Weights of a small GPT-style language model, trained from scratch on English Wikipedia.
Size: 9 layers, width 192, 6 heads of 32, MLP 768 GELU, vocabulary 1637, 4.62M parameters.
Architecture: rotary positions, no biases in attention or MLP, untied embeddings.
Training: a variant of SOAP for these matrices, 137M tokens.
Each number is 50 + 12 x the weight over its row's rms, rounded and kept within 0 to 99. Layers, rows and columns count from 0. The size before them is the row's rms in percent of the matrix's.

# layer 6 attention query, 192x192, rms 0.0457, rows 20-37, columns 160-191
098:61 60 51 47 54 51 34 47 45 47 52 52 42 46 49 40 50 63 67 51 58 39 65 70 42 31 63 46 43 52 68 43
099:32 51 40 51 36 39 38 56 35 51 42 46 61 42 41 66 55 46 54 52 65 58 34 46 71 61 43 62 45 57 40 38
098:58 21 61 77 34 55 69 81 60 65 48 48 56 57 46 38 34 57 29 57 78 52 64 42 32 47 66 60 58 56 63 57
088:40 56 59 37 38 47 58 74 59 33 42 51 40 51 78 41 70 70 62 55 60 50 43 53 48 27 49 64 49 46 48 13
093:37 64 26 52 54 36 37 76 55 23 52 51 35 31 60 59 58 71 55 46 40 47 66 55 45 37 51 58 36 67 39 60
091:46 48 66 58 55 34 74 61 61 38 42 52 49 52 44 59 60 55 37 61 57 57 31 57 47 44 56 73 37 46 67 26
092:39 49 51 48 66 44 43 39 46 53 42 61 50 27 70 67 51 52 47 45 61 50 53 40 50 65 53 44 49 51 65 72
087:51 38 62 60 62 51 39 41 53 41 64 59 43 54 64 08 40 36 48 41 42 64 52 48 35 33 58 42 42 41 56 50
100:49 49 39 53 29 42 34 54 46 57 37 49 27 48 24 53 57 45 74 51 54 42 49 58 49 72 51 56 37 43 55 59
097:61 43 38 47 66 57 40 51 35 49 59 45 59 44 47 78 61 56 52 45 63 46 54 66 62 34 56 47 60 41 41 48
089:41 31 45 41 47 75 48 45 54 58 29 53 64 54 62 84 35 61 31 58 38 69 57 36 42 46 58 34 31 62 33 50
103:56 47 73 46 55 47 67 56 34 45 54 34 68 77 36 24 48 27 43 46 35 61 58 56 50 53 44 42 52 59 78 66
073:57 56 59 41 57 46 28 39 65 43 55 48 48 66 41 23 33 20 51 55 61 57 38 74 57 51 32 43 60 41 44 41
113:51 45 69 40 58 41 37 44 52 53 64 49 44 54 45 67 41 43 69 62 61 48 52 49 47 51 54 67 45 43 54 60
107:54 60 61 46 45 62 50 52 73 57 59 52 34 62 18 44 55 61 60 54 53 63 63 55 53 52 56 57 59 50 50 47
102:73 36 51 47 60 45 52 43 49 44 40 52 59 40 37 48 76 34 54 56 55 50 50 57 50 62 45 41 42 80 62 22
080:37 57 39 70 74 31 47 71 38 70 40 27 51 48 42 56 61 55 29 51 49 52 61 28 49 44 63 38 33 58 64 39
085:37 60 69 58 51 73 45 49 44 71 30 56 25 61 32 21 42 56 39 52 31 54 57 57 41 48 73 48 61 59 28 23
# layer 6 attention key, 192x192, rms 0.0453, rows 20-37, columns 160-191
094:71 14 51 40 61 49 79 51 49 55 57 65 85 59 48 48 44 57 70 44 55 61 64 40 41 54 74 45 47 41 43 51
092:50 51 26 21 59 68 42 72 60 42 53 43 44 62 40 60 59 31 50 42 22 57 36 55 48 47 57 49 40 44 37 65
089:59 48 52 61 40 61 45 25 49 49 77 45 56 46 50 35 39 72 52 61 40 43 47 56 47 36 53 45 63 40 35 44
087:27 44 26 47 49 68 45 47 44 53 46 55 68 52 56 34 34 67 29 53 28 39 77 47 43 48 66 43 24 53 52 57
090:61 63 54 53 65 45 56 51 60 44 56 39 57 70 51 73 50 66 41 51 62 52 38 26 43 55 45 53 21 48 41 62
090:59 53 69 41 53 39 62 42 58 52 51 42 57 63 66 22 53 47 24 49 69 47 49 75 58 70 43 66 48 30 39 41
085:48 51 66 47 67 42 61 47 42 66 44 63 36 65 73 46 35 38 53 50 60 43 42 62 52 69 65 29 67 53 52 44
084:55 52 46 69 47 65 62 57 51 29 30 40 33 43 32 67 55 68 41 56 51 34 39 44 63 29 23 49 64 67 43 27
091:47 49 44 49 32 49 28 48 52 47 65 46 48 44 63 35 40 57 27 38 53 60 51 41 70 48 27 52 26 24 54 49
087:47 43 63 38 55 31 43 63 65 65 54 42 61 29 46 36 57 47 76 56 63 23 51 39 63 47 45 59 49 53 52 40
094:66 43 52 42 65 57 35 58 64 50 53 63 52 44 54 37 42 47 70 67 39 54 63 53 14 41 36 62 27 60 73 67
098:44 54 40 53 35 42 41 39 49 70 55 61 59 42 25 44 46 55 34 63 36 40 64 49 30 58 47 49 42 37 49 40
061:41 55 60 68 51 34 74 69 42 48 37 47 50 68 54 48 55 53 61 48 68 54 53 68 58 50 55 47 22 24 49 53
103:25 47 45 52 53 66 55 48 18 37 55 37 63 47 62 51 50 57 54 54 52 48 59 52 63 43 52 54 59 51 47 53
107:70 50 45 58 62 62 48 46 49 59 46 61 53 33 34 56 58 63 52 53 48 47 47 38 35 73 49 49 64 64 61 37
100:56 47 49 60 50 31 58 53 75 43 51 56 40 61 54 58 42 35 64 45 49 30 59 41 53 83 69 60 50 47 39 27
055:53 40 59 47 51 34 39 56 29 39 30 20 38 55 44 38 51 34 65 34 65 48 43 76 50 47 50 47 26 44 76 68
079:64 41 62 53 61 38 21 58 67 52 47 38 45 60 30 34 65 29 44 65 52 48 61 62 47 56 40 58 27 65 28 37
# layer 6 attention value, 192x192, rms 0.0455, rows 0-31, columns 160-191
083:58 74 72 63 47 43 51 38 37 47 44 51 57 55 39 65 51 50 45 58 52 56 54 47 56 62 41 49 51 58 73 59
087:57 60 41 43 52 50 49 48 46 38 59 50 56 46 54 54 39 81 68 55 42 61 79 48 39 48 66 46 56 45 70 46
086:59 57 40 63 64 24 49 60 43 58 58 50 60 69 41 45 51 38 38 58 32 39 41 29 46 48 22 59 53 61 41 48
095:63 57 68 51 60 33 40 49 42 51 57 48 50 48 60 33 87 61 30 35 42 50 42 48 33 57 66 76 36 35 42 41
086:75 42 57 53 53 35 61 60 68 49 59 31 37 27 40 43 38 35 55 56 67 82 51 54 72 42 45 47 38 51 38 62
087:35 52 55 45 42 57 63 63 41 66 59 39 46 56 55 52 70 51 46 49 41 45 47 46 60 30 56 63 36 36 52 42
086:69 56 56 61 40 53 52 36 74 47 71 50 66 44 30 51 51 67 47 61 65 35 56 54 38 65 55 41 47 50 41 58
087:67 38 44 64 63 27 43 59 49 50 40 50 34 57 53 53 41 50 27 47 36 44 47 24 30 74 42 40 54 39 72 67
088:31 49 60 52 49 33 36 26 43 46 74 38 52 50 43 36 64 63 68 37 54 70 65 52 55 45 43 32 55 42 53 65
091:50 65 43 49 53 56 35 55 39 43 42 45 56 37 35 61 54 67 54 58 46 37 46 26 50 53 36 49 59 43 43 33
097:31 30 30 59 69 31 58 62 53 38 60 55 34 60 43 66 28 49 47 51 33 49 42 67 70 52 48 53 66 50 49 55
086:68 68 64 57 57 51 40 37 39 31 44 36 82 52 56 52 60 54 60 44 68 55 61 51 54 61 53 41 58 49 64 50
081:49 36 51 46 65 61 45 36 39 51 60 69 59 56 30 53 42 51 61 39 41 69 43 69 29 54 50 61 60 37 59 39
087:73 53 34 55 45 45 32 72 41 39 71 39 48 54 56 42 49 33 40 56 43 21 47 44 53 62 44 37 37 37 41 47
091:50 37 44 79 30 35 54 41 59 71 43 40 51 46 47 48 69 74 60 38 43 39 58 37 37 70 49 24 48 67 40 64
089:51 34 50 45 48 46 60 54 56 40 52 51 45 63 27 37 70 63 47 55 37 60 46 47 29 52 36 31 54 47 62 60
085:41 47 46 68 78 42 62 49 62 60 61 59 42 22 47 52 41 44 33 63 55 25 65 36 53 63 79 68 52 68 46 50
090:65 61 39 30 47 39 30 53 32 46 43 41 52 51 29 54 44 51 56 18 29 51 56 47 68 44 55 64 41 66 53 57
087:65 50 36 61 50 49 55 54 44 42 52 39 60 34 67 66 63 59 56 56 46 47 53 51 37 33 61 64 57 26 43 44
089:72 53 43 55 46 42 68 61 63 47 40 72 57 59 33 70 45 60 59 38 33 35 45 46 39 52 48 46 65 30 60 37
093:34 58 42 42 44 70 60 50 43 40 47 38 72 60 58 58 46 54 25 62 60 34 53 60 48 59 39 48 51 64 48 55
091:56 43 55 39 52 40 51 53 51 33 46 48 51 30 76 43 66 42 46 62 58 45 48 66 36 37 57 51 54 51 50 51
094:55 38 53 51 48 48 56 63 58 43 41 25 39 27 26 57 54 34 49 73 46 26 71 55 63 43 86 28 52 64 50 63
091:44 58 59 75 80 72 25 39 40 30 45 46 59 50 48 61 50 62 69 31 34 55 41 53 56 54 28 50 33 50 25 56
095:69 26 47 48 40 46 37 58 61 52 40 57 55 49 67 58 68 35 52 42 47 37 52 48 54 46 53 65 79 35 52 49
089:36 60 49 63 55 70 48 58 56 47 58 47 61 54 33 59 56 48 51 39 49 24 33 51 77 56 47 38 44 29 42 38
092:44 61 36 57 44 44 59 49 67 46 51 81 65 41 55 43 55 51 55 60 44 60 22 50 53 71 60 50 48 42 61 42
091:61 67 57 34 67 45 51 75 56 38 66 29 48 63 63 55 44 21 33 56 43 49 42 54 61 55 39 78 35 64 49 55
083:35 64 38 48 68 34 03 46 60 70 48 57 74 72 59 39 51 43 64 66 56 57 47 53 54 50 45 44 48 47 48 52
096:64 39 41 38 47 53 38 70 52 67 62 56 56 44 76 46 59 45 55 43 44 54 47 45 48 80 48 55 40 47 64 37
093:33 47 59 49 33 41 43 53 60 48 53 32 51 37 46 52 40 43 75 68 60 58 55 59 67 48 51 64 63 65 58 70
086:63 59 47 58 48 42 41 52 32 52 46 49 59 51 43 47 46 43 58 39 66 67 48 29 47 59 61 53 47 31 63 43
# layer 6 attention output (transposed), 192x192, rms 0.0567, rows 0-31, columns 160-191
084:65 60 56 59 46 34 35 53 39 53 35 26 53 54 48 48 44 61 52 57 47 50 62 45 66 43 57 56 67 33 29 58
082:30 51 46 36 70 62 47 43 44 52 42 77 42 44 95 42 44 51 62 56 39 73 39 34 63 46 66 50 44 53 47 57
087:45 47 56 38 39 56 38 24 61 48 56 46 51 55 18 45 45 49 48 68 53 52 16 61 43 43 48 34 58 63 53 47
091:75 47 70 49 42 64 31 38 30 39 45 64 30 52 60 66 56 61 56 60 45 55 59 66 20 45 57 46 50 55 60 41
086:46 37 61 35 44 33 41 51 41 37 45 36 48 54 55 29 28 48 70 21 47 45 65 68 49 60 66 14 42 38 61 29
081:35 49 43 54 52 31 61 48 45 52 56 27 43 63 58 67 51 22 30 31 33 42 68 57 58 63 57 44 59 65 47 43
081:42 46 50 62 51 50 57 27 68 61 42 45 34 63 56 77 50 57 37 43 67 53 49 46 52 42 70 43 44 41 35 46
093:58 57 29 64 57 52 54 50 64 56 23 43 58 44 44 53 49 57 34 52 44 63 56 62 46 42 41 30 64 56 61 55
086:27 48 46 44 56 39 36 43 44 38 38 44 41 46 52 36 60 73 48 49 40 47 24 54 28 65 64 57 51 52 50 45
088:39 60 63 68 74 56 17 38 56 47 36 30 48 54 39 75 38 62 62 37 42 61 49 49 57 65 62 60 26 68 56 57
094:51 41 45 46 41 83 53 55 37 57 48 65 25 35 43 49 39 32 57 42 39 76 43 50 36 61 34 44 42 49 46 49
082:54 42 66 56 47 33 50 52 77 59 57 59 60 58 50 44 35 61 47 56 53 59 43 53 62 49 33 43 71 65 31 41
081:62 39 58 62 56 31 61 35 35 47 60 69 85 31 41 64 44 39 63 58 17 45 58 44 39 26 53 38 35 59 45 36
084:52 45 53 71 44 57 44 65 43 49 65 50 31 48 71 45 44 54 38 68 36 45 38 51 45 50 66 66 68 61 28 49
087:66 64 55 58 52 41 68 30 57 53 70 46 44 52 51 42 60 61 78 33 49 31 60 48 41 37 45 62 45 40 42 58
090:45 66 60 49 67 52 37 68 57 60 48 38 21 74 40 34 46 63 45 69 52 66 54 63 53 36 39 46 66 63 45 52
083:41 69 59 55 51 38 67 48 67 53 45 51 11 52 48 51 57 41 38 37 55 53 62 35 62 46 63 45 59 43 47 71
085:43 65 33 52 29 36 48 57 32 47 58 36 55 30 40 65 51 65 30 37 55 49 47 51 64 52 31 51 49 53 49 66
087:53 67 51 56 68 56 45 43 45 69 85 32 24 67 56 68 32 31 50 57 61 39 55 64 55 42 37 55 48 54 62 39
089:48 63 68 60 22 47 64 57 75 62 50 42 64 45 60 95 53 46 44 57 70 57 52 32 51 56 54 50 66 54 51 42
089:33 67 46 66 67 44 74 34 75 41 45 50 46 28 45 71 36 64 46 38 53 86 42 48 50 55 43 68 29 19 65 45
089:46 42 73 56 66 57 63 52 38 55 53 54 61 51 69 63 53 45 43 71 80 46 60 33 28 41 56 65 55 43 30 52
092:53 39 54 56 29 31 46 49 54 38 51 48 41 53 44 74 48 50 71 56 74 32 57 68 56 43 43 21 48 36 60 59
091:37 60 57 51 46 59 57 31 60 57 80 30 29 47 53 50 55 62 70 45 39 48 61 47 69 60 65 42 44 57 43 58
088:37 44 59 45 64 53 33 70 52 50 64 40 66 55 66 43 55 49 49 58 64 64 46 21 29 35 54 45 61 44 57 43
084:43 48 28 55 42 69 30 61 58 57 58 38 55 54 56 58 30 49 40 76 27 46 50 71 55 55 36 42 30 16 23 53
093:52 48 55 49 56 59 62 36 52 61 19 68 55 49 53 61 37 43 55 54 51 48 63 33 65 44 61 63 51 51 33 39
089:34 43 58 71 37 57 49 46 49 37 35 72 42 50 59 11 65 31 43 51 52 53 66 47 41 68 49 57 48 49 55 43
080:61 60 36 37 66 55 29 33 34 48 37 47 45 40 44 27 81 66 51 59 57 54 55 74 46 37 49 35 51 63 60 44
094:65 37 52 42 77 44 49 62 53 54 58 25 59 66 48 24 45 62 30 39 71 34 49 58 51 40 48 57 68 38 37 47
092:52 47 46 41 49 39 46 57 53 28 37 42 45 47 43 90 48 49 55 70 73 53 76 57 61 62 44 44 56 36 60 81
081:77 29 27 42 33 55 51 52 77 36 49 42 56 47 34 35 57 65 46 42 54 52 54 46 53 45 70 44 64 48 61 30